From a checkpoint of a small transformer trained on Wikipedia: 4 heads of 32, 10547 steps.
Each number is 128 + 32 x the weight over the matrix's rms, rounded and kept within 0 to 255. Layers, rows and columns count from 0. Numbers have three digits each.

# o: layer 5 attention output (transposed), 128x128, rms 0.102, rows 86-95, columns 0-127
# v: layer 5 attention value, 128x128, rms 0.0999, rows 87-95, columns 0-127
# q: layer 5 attention query, 128x128, rms 0.169, rows 96-110, columns 0-127
# k: layer 5 attention key, 128x128, rms 0.164, rows 96-110, columns 0-127
o86:072127171106171132113137160137092132111114116136093149095083095125104124129125124087104192132128104212119114172153126147140148158123141174108069090107166101200128177138147144168084106109172151081095140115118119135161149073190120060050124207158102086133122168167124085132126136148154156075109129143115135099125203167113104084078078091165151130145133132143163152142138102133196073098185
v87:174079176107127077174119097092181141114127121115126112163110045180112146099072143116130130131059126134174060020089080165086124156082133146144173117135111125157167060139126128149141115166126168211156089068113100158092224149147057137105198077079143099125150171123132159152155106140119172161110126142125141126097140086142156164235126124126147109112090145061137136071091151151120088112167
o87:133165143124165128120130165042143176129115102133140172094120113119164131033135143131150132056049102159150136161142175097105145102166209119106116129109091165141183150122179166071130083151080051101162145163149175097105106115139096195114133130131145165089120128114142088131129111041068097115126120137128153120072102218152036122076079057112108149101153107168136098125158123141076122153054
v88:078139128125103138148098179139121093111105170128136053124156171109101105140133137172106118132109156125087118132118122139174128154127140120188102118091140150155083150074073116151122137103175110057123069161137111121106098104129159125137144186136151096073112120150109168118094133066106115112140171139134159097099222147161110093055087136161137179122118109171137069124120172115129081082082
o88:141174194118159137104110149146115138152151066112122140119070183113119195138144125156066168155120132112106134127121104163145138092086083112139121102193142126131083083117156086194113099130171162214112154131058104119135189165103162078103105148106156137170170129134127108113149145176177125112143105143089157164141142119147118059172164109131121104118104124159126158175121116139092174127128
v89:113118159203095119059150187143102167146092101157098177101130132157200124096040144108138159142167147118173099061073138122107100146086114094076157122078161127106087090086116114128121128119130089175122225089142136076151164121138098171116097102088127121170126070101183123132081126133139123168134128134103099158138140180084081041093141131097116142108076143046102138154168097083122166112168
o89:064118110141103122097082095158115153144127115162178133137200078062119076100109130191148157169141089084153105162102093098142093154130077116147115208206081109132177127175109163127155147137135095052147018148158055088132092100149169084124053110127140173111160152173148129149125115149104162101134141158142153065190173085124102148159081130102159200184135173120123127117115104136101129112129
v90:194105121169121122079116103164134120157186146113157100105109157123167154158181101097158118117142160156142142061095125071123152188134181100136123144102107123132103113116061110174127129074150213091119119091093166142111096112113084147142120173137139117158165147121089143073173134095182131138150185118151144094136099132133117159130120160139150129107108141150137101120123154128124129119134
o90:129121098101126107148102170136141137106086110146172159175159115158140118100114138105146113123151114160092140138109099161219125146139041137152136144151090155130128175126180119111133160172076111101102133140163126112116133170126109157083164090144142145130095125104182146163135099084071150132112078147130124160134163195107178118155164101179109080158105092073146122151088115121145141174143
v91:120116120092104173149071098141131122142178118135097164097130109137165167169085156125160141126179124139187089047158087089082140130126189102097150131110095100152124146154162138131129122105128123157174154093131119151154133151179154146145051139136097070165108163116212135132122141115143141109086158114130133149138080085129158146156119131110117048144158144075108132096100180187113121094128
o91:110086146116119082132204094130111162122145144160125146134167111150154118109103103094136080091103155127163092117143130094114140097159061196121143167103083142118135154157126105131125168137059123078094096107156157106070106082091131135140119124099159169141105086118124125183108103087127169191155122111148122159121121195126096155080153096151132135165143155090130190139114093194098120142163
v92:126125096079109162181098172105152101166060166106150082113182081207093100105101118148090142113085126120064109114136165171143107103160141121157157104152130163150139146109108126074134127135165103111154131169143057179085142158144193139126148094111149091125074162112091125116125145122100099087084144132132150119107131167193139113098090127143133122127113155143170153150110135114137087096073
o92:138148171128148134120119133145119142199184120139107118111109149095127203096186156139056154088089110154085130104123167149079161091097166117113138078156142094177100082122130094195091107099159188171119112145049134108104151136102107113134143182115152086130142133162070067162093130137217101118122125099172133156105106078115067099149129126139127108131078127177109120168120153126077189101136
v93:111112119138122135175110103162190141143081127088072168147144080122109111133078101129117115119090129103112115111157166055189161086175078154093104121166100159185096114130116101144137133096130118087182131139156121085093089104148111168084119162136157079155099151109181121118163074159198107114104166132170158043139104118116095193085121150104105110105064136140063127150178132135153098151155
o93:156129144140115148090127081126107120123139222155211097122149110126100090186114152141148138138157129149160177091125121124134116138105164118097126143196131150129142102140176111195139133157103151108095148129128183132164157146090140158101136142135183118135102145082114097177108132041120126152117130090168110174084118111118164088099190147135222158170142147146078116159124108144131152150100
v94:065079142083139181148068114101128140133170103177219140081179071081083082090118171181142134147141168100064125147110085129160177083125080060122109102181143137122141156097140113095120137153131107157149111073174124094079094120091173192088056147125149090046075151076219141076123073141126089129132114150142116139156182161166131090163044171138151204125115127124200089136106137175122036095087
o94:183195218091191090105187112085138094099079105076126116140042121117178190138140185222061102122147153161117155118114112151043082210097177122126146122208131111138110107148108043172098165123120076105123039150162193110083174110087129153136114109161068144215143165178067098133149162141104180073145057091082121076161102097124098057158164101103084097140142182144108159157140092127103131139153
v95:114132128149103055215091152172136137174110099116110136118148118167111146126074119111113158150152133137123118124086124091131069097153080130096101125076140149178126064084135127046122124194116100138087157154142112071164168136180138124151148146090127074112130126147143097065142153119149072123184145146017098140213172144129096096112130083062103111112153162059071154214167067138131135134103
o95:176077143134137199101109113149114175134150158140132110074128104074145131142141091165138173140121119108151106124100094114123128204110163076105177166183166103088167120116131160148174113149173175158153100137051061132074120108105202076172099125110096151101132078166132120120036104117077207086159116138104128143090104097131116133101146116117129211155116208217149098164095125140135122120110
q96:077151135177093176147155126190126179140157118184083194131121129087109155115128124219124118180117176173156085106103158158114130085156113121195101148153070109131157112116099098146135134092147161111106142138117199101145117156085109151091112125156244142029182146106165135135082134067098067112172100154144092044117107152181121120138118112135105144128138131108113120165084086092103103154168
k96:143097106130102137136108119148096132143158130083106121118164149139136113097076160166128167135134180149098116161137081126141148156097123116089152134157072129115084191149144082144132120096137086080150127101086150130144158165068142137128064135127122079097120142078106149118090093107143153132123060141103139105163102073163165099139088116141099110121086122120164056128155159115097158080141
q97:111114124155081130176137132170147119164173096145104118084075127057121102138121119130098098087116108101169159165121110198111155094079128117114134144159092114143148116121194114121161112144130146138107105120119165104154106162109161164097116125155129126064202155084103128134136101142148132127122163198165141134106138133140148124129136128095126159088069053062121177189160143101102139076194
k97:120187113111140113089099152164164160079134106127143096149125105154092094153168113121116176158126116134129121187179199153122096119140078116076115095160162089169118148146094127186169147131089156146151123105127151133136172126124137184096094079185167163164125140163157136119135097139165102093098183210067115165198110158145077164157127160147097137060149157073163076113122144096128174112171
q98:058152108149147103146141087096179151179146091176110135139082137113085175172100109100101118132134152154101134142098160127090100143108133092149131118136085098134175143139156067166152139150136105092168141138149135150100096176105123103127121087113151182121191120091107154142182103122134129080109119128111122183084096093172127073134144119105115173142127128094064102186122151107105130132114
k98:146131176127095190093136182166164145139127073115139126169165161138112182121110099164160079079071120133115127113104175171105141114119158121071127153109200132082115177130116116099147165139198076172084079159134143098145148166143112096133133115180069170139105109115081173115100064066132153180135139129133147170043137138121151129091078156201091128138118120121109074174157152128083140138180
q99:116104134171166101072156136086127112076036172123133157132168125134177120087164164136139168148069100106132142106179122097144085122123189150120170103058147111127109101160120115122076101111136118146116105109131136147143137114162131136163129112104053102195079141152145127106152143074163120147157178084145147156159124131122086117107128124129163092138151168138115107066077099123175158158109
k99:133102116083155100117143076056109130133118144112125150087101120151133155128125192137140145142133117097123160046104084130147137148132149131198155130083075117157114109081211131098068102108093096106160142105119096137109156103152146055117126109074104118060084127110124111171172177114114095176133123110133126135096139132116154064086159112128173114183151121215105152125104100169180115158033
q100:086159138128132164174111081147130162171151100110119154107144129148156139146146100135123120156099100112135128126124136125164119134157117120127118107136100132116074129167069145102134139102081133137107114037127131122112096153135105128117142095116145124166118165145130110178147121142107136073138087128127097084171125149155137169124170136188122192146117118134103151193131118120128088095141
k100:068158122110133133132099133117114204092150223095067138131143118161119088128151148096071184187169111124149158213163141156175126153121118110056131080138052139198109173114161137156129132107073161091181133096106087138111167140133203130142107127191123114111119134160136131125168080120103154142115137137124130175126089129111079149117164139127108130077145143102171179119137163075146233128106
q101:093137166119126075177122138107137136184170075094118140187099165143112085107124090143109117130104110119123170092160152124129082099165068139095091129108085162158136132131156141138120139049113117124129125105131174156135109177104103136119165097152156113122166144166127072156150131111120139010065129140141140081149081120167096055144166112165139158136102111156175123180110111135103114115177
k101:073179162163187095126135158116114148119170135125154096140149137153144075131146135092138128146115121129158187143197135159129141160120119136063125134135096136183068162116082108189152114095127157129171133105109121161052157186149118207123145117179112106223129115133191079133132104072122116110163120128143124144118128153166098115124126130161144131044119145066126115022084095124135139101121
q102:100189116119096179081138174131145172094100169122092110115118103131152136174172078129111164154177058178125148175214140143192089069128154112128092055151165061104111129168099140158142129107081145173139137114057133138148094129131142149083097124143149182194050115094124118101181119061127145147117126170131124106203139138130123230156147137184132110108219173066142116097145109136147112101161
k102:135149145125114180067101185158143080123076098153119056177087110159129105109181182101088085175115109088098100152142121137152164127150137151127133113197103151114107124179126134098131140134118159107076155120081100177125166131155136148171146166148140131113104124108110142128159141140104185174169136123074152175084122147161102185114117123140101165143202143110158167144136167112146127201105
q103:089196113126118098149125157160127147157185154135148126176127153166082127162085086176126150125134107175133150078181191139118142087147131130082069114194118163178093164150103161218142154111134134123150120137156111183164108154087086148057180090166205139141184108062085088125077040087126169108092165186097142117102142139178153163198148154112109163074081110056117089128174081061065125089117
k103:138113129160096114084116146203130171136102159163173116179131106162072155111114064179129141069171111138108108150116170104169078156086120121105153079135197134184114169108101165111220191131049143140131180153170125116169145191064143158142096089159084156132206139079119117141127048138119110052103141207177067135096136130145147123121180118051064206131151125065113117081165191091000154119190
q104:123150080104127082122080175127108168119145118105080117122165120095130190102106106109112156139153107121142114077124096112113137094146087117145105103161121174119177089059115120173131123072133095156131107171127156153101117082091130162141110152116135098120126056111148062116098082052117068160112162117052081093073109167126129114152163132106100109168069172129112118110117127107143062193099
k104:116150160141154103097107169131145108185156118111126084180089151084134181151098106093126120123150128119094119114131101169116148153084158177162194132161139122104130124153111092109149149116099147097109129116099161136115160136106068172134147070055100172112140094119114081073110145072158175160082054131139124181115121153174131133156135136103093142113134138156104115183124153104132085138092
q105:134148132140161075089094142130142160149161160138116077172140150106136111109102106141134123164133105139132111093128120146156137118104128128115128116179167194125125100119110130168142132077120108131170058108152132167180105140125128173112128177143147127112190124150087122157113079071114088114145176169121161157110066086102145115128118102131118151145078080095149071103134135095123120131107
k105:065098087094143154087024165193163198171160162134079140136076096123105166164105117167153121205165147175122074105106091214173159170105083125153203081199155222198163124096166117103174166107025171102181172099096127122155107167155158114108087093091164206154120136107115123115165109163093138163136197205132080147127140138152135107159083171128100229130001060119156122107120206152094116173116
q106:137161186151092158089162144149170125102099132156150095169098110114098101146116130140137132137201090126117107094150158161143077187152139126140099126038198153174102106189136109135135137154166112112130146099152105162103124106110112056107138122127181125121137157186143184136130115126188118119144177151193123139096134073165138138139130079122162140181136141061143110091113124102122167111121
k106:125114093142099093128118130144109104138172165140120198070091132119097160164146118127165145150084113160138111102134095131176141112117075130109155081137140151142089146110089133160137157096105166139153084152167112152172127136095131176109184086194120123152100093084134148211042135170159040112103144162144077121077050149136121136102185102112210132162107155106088140088169154127108122132136
q107:106180173152183123117108151205156158128139092187137081136081146076121156195127118142170118159156107124121090117187121194163171127101148179066148124159165134141094180145073145210156130153112118092172124162152076140157144132088119136155096139112169156133152119110071111188098107143134107128135146160121145104084175079110222192181136158112094136138111093121099127092141160116121133166095
k107:145135099106144187137114160147165152130161137106098188158093136130078131123095124147089127132145118104113091135106132138176114093128098122136117077175106155145178078147132106100112119130060132122127111144113122146138089100109144093156108108109092155109123103124097183102083099177117146122128157134111102173141070112114130130121122130119093166107090085118075115188140184082077140187147
q108:095116137135122125109147121163082123095168117177155167031120114140132157185088133179083067123153120113061197199073152125142145172086159153024091108096077111109175183182088150150089134201130139131114121085061171103201128063134137127150087132143176173167125134125171125175083141150143109186094087091193140097093136179144092139126121116132131127079164155176188204162101088141107101101115
k108:137117124145144115093152137075149090150152171123125115157159130080122132092060134084117158100113120099090196162054150166033138137127199186190102120116102137146178174082121078067120153087115070172137207168092099118099167122137172101138158153086183099133111118137091195106129106129183108105099100157203142054103150105137143129098187098117105071079083102124149143111148103107130155066113
q109:098098158124111176107181152183153119097085197155114086093116122167093098160114158134147162106125192107124156126124144083153111118082139155039131142122093133150089135133144115137091126112144146143113135057107104092128152119141109120174135158111122150134070100102040181113212137152135138137168140122130143126143210089126121148178140103160100133121105143160105107174126171210118081188157
k109:129119096141093096181138131160167159096119157175098181133158146141109061182128143117091146102172113071096104111096132108137113150109151155118140165142091085104153096173162122093078117128138120179118196103127108166117130108163168082121078128166118139075120115112103154112145116117147098115165169136144122105118072077143122160127147090105158104104105160187136117064131131094124168085088
q110:164123107151169113140096149150141098159032146171171121135140148129131068148134117181137180126059122133106148114175100113152159094138152120108141089116123069072100105191125132108158142167121156100092192146148075148097085141121137148091087104102130079107142180138149173171162110117165165130068120173126077110156121107084094135154097176155138092107137106123092138142106139115121103116147
k110:192079141147080136122067108165062101152127169169162170186105137145118154080148113158127124114130102130149112118103122127129126089143113095110100136113119195122164102103176175123138142143111112111134203123125092124170156086112116110080176161129130098077185152147091080133155074150104139100146160143091135138081152087126130174114116147163086165133142046128111170151159085124122128147084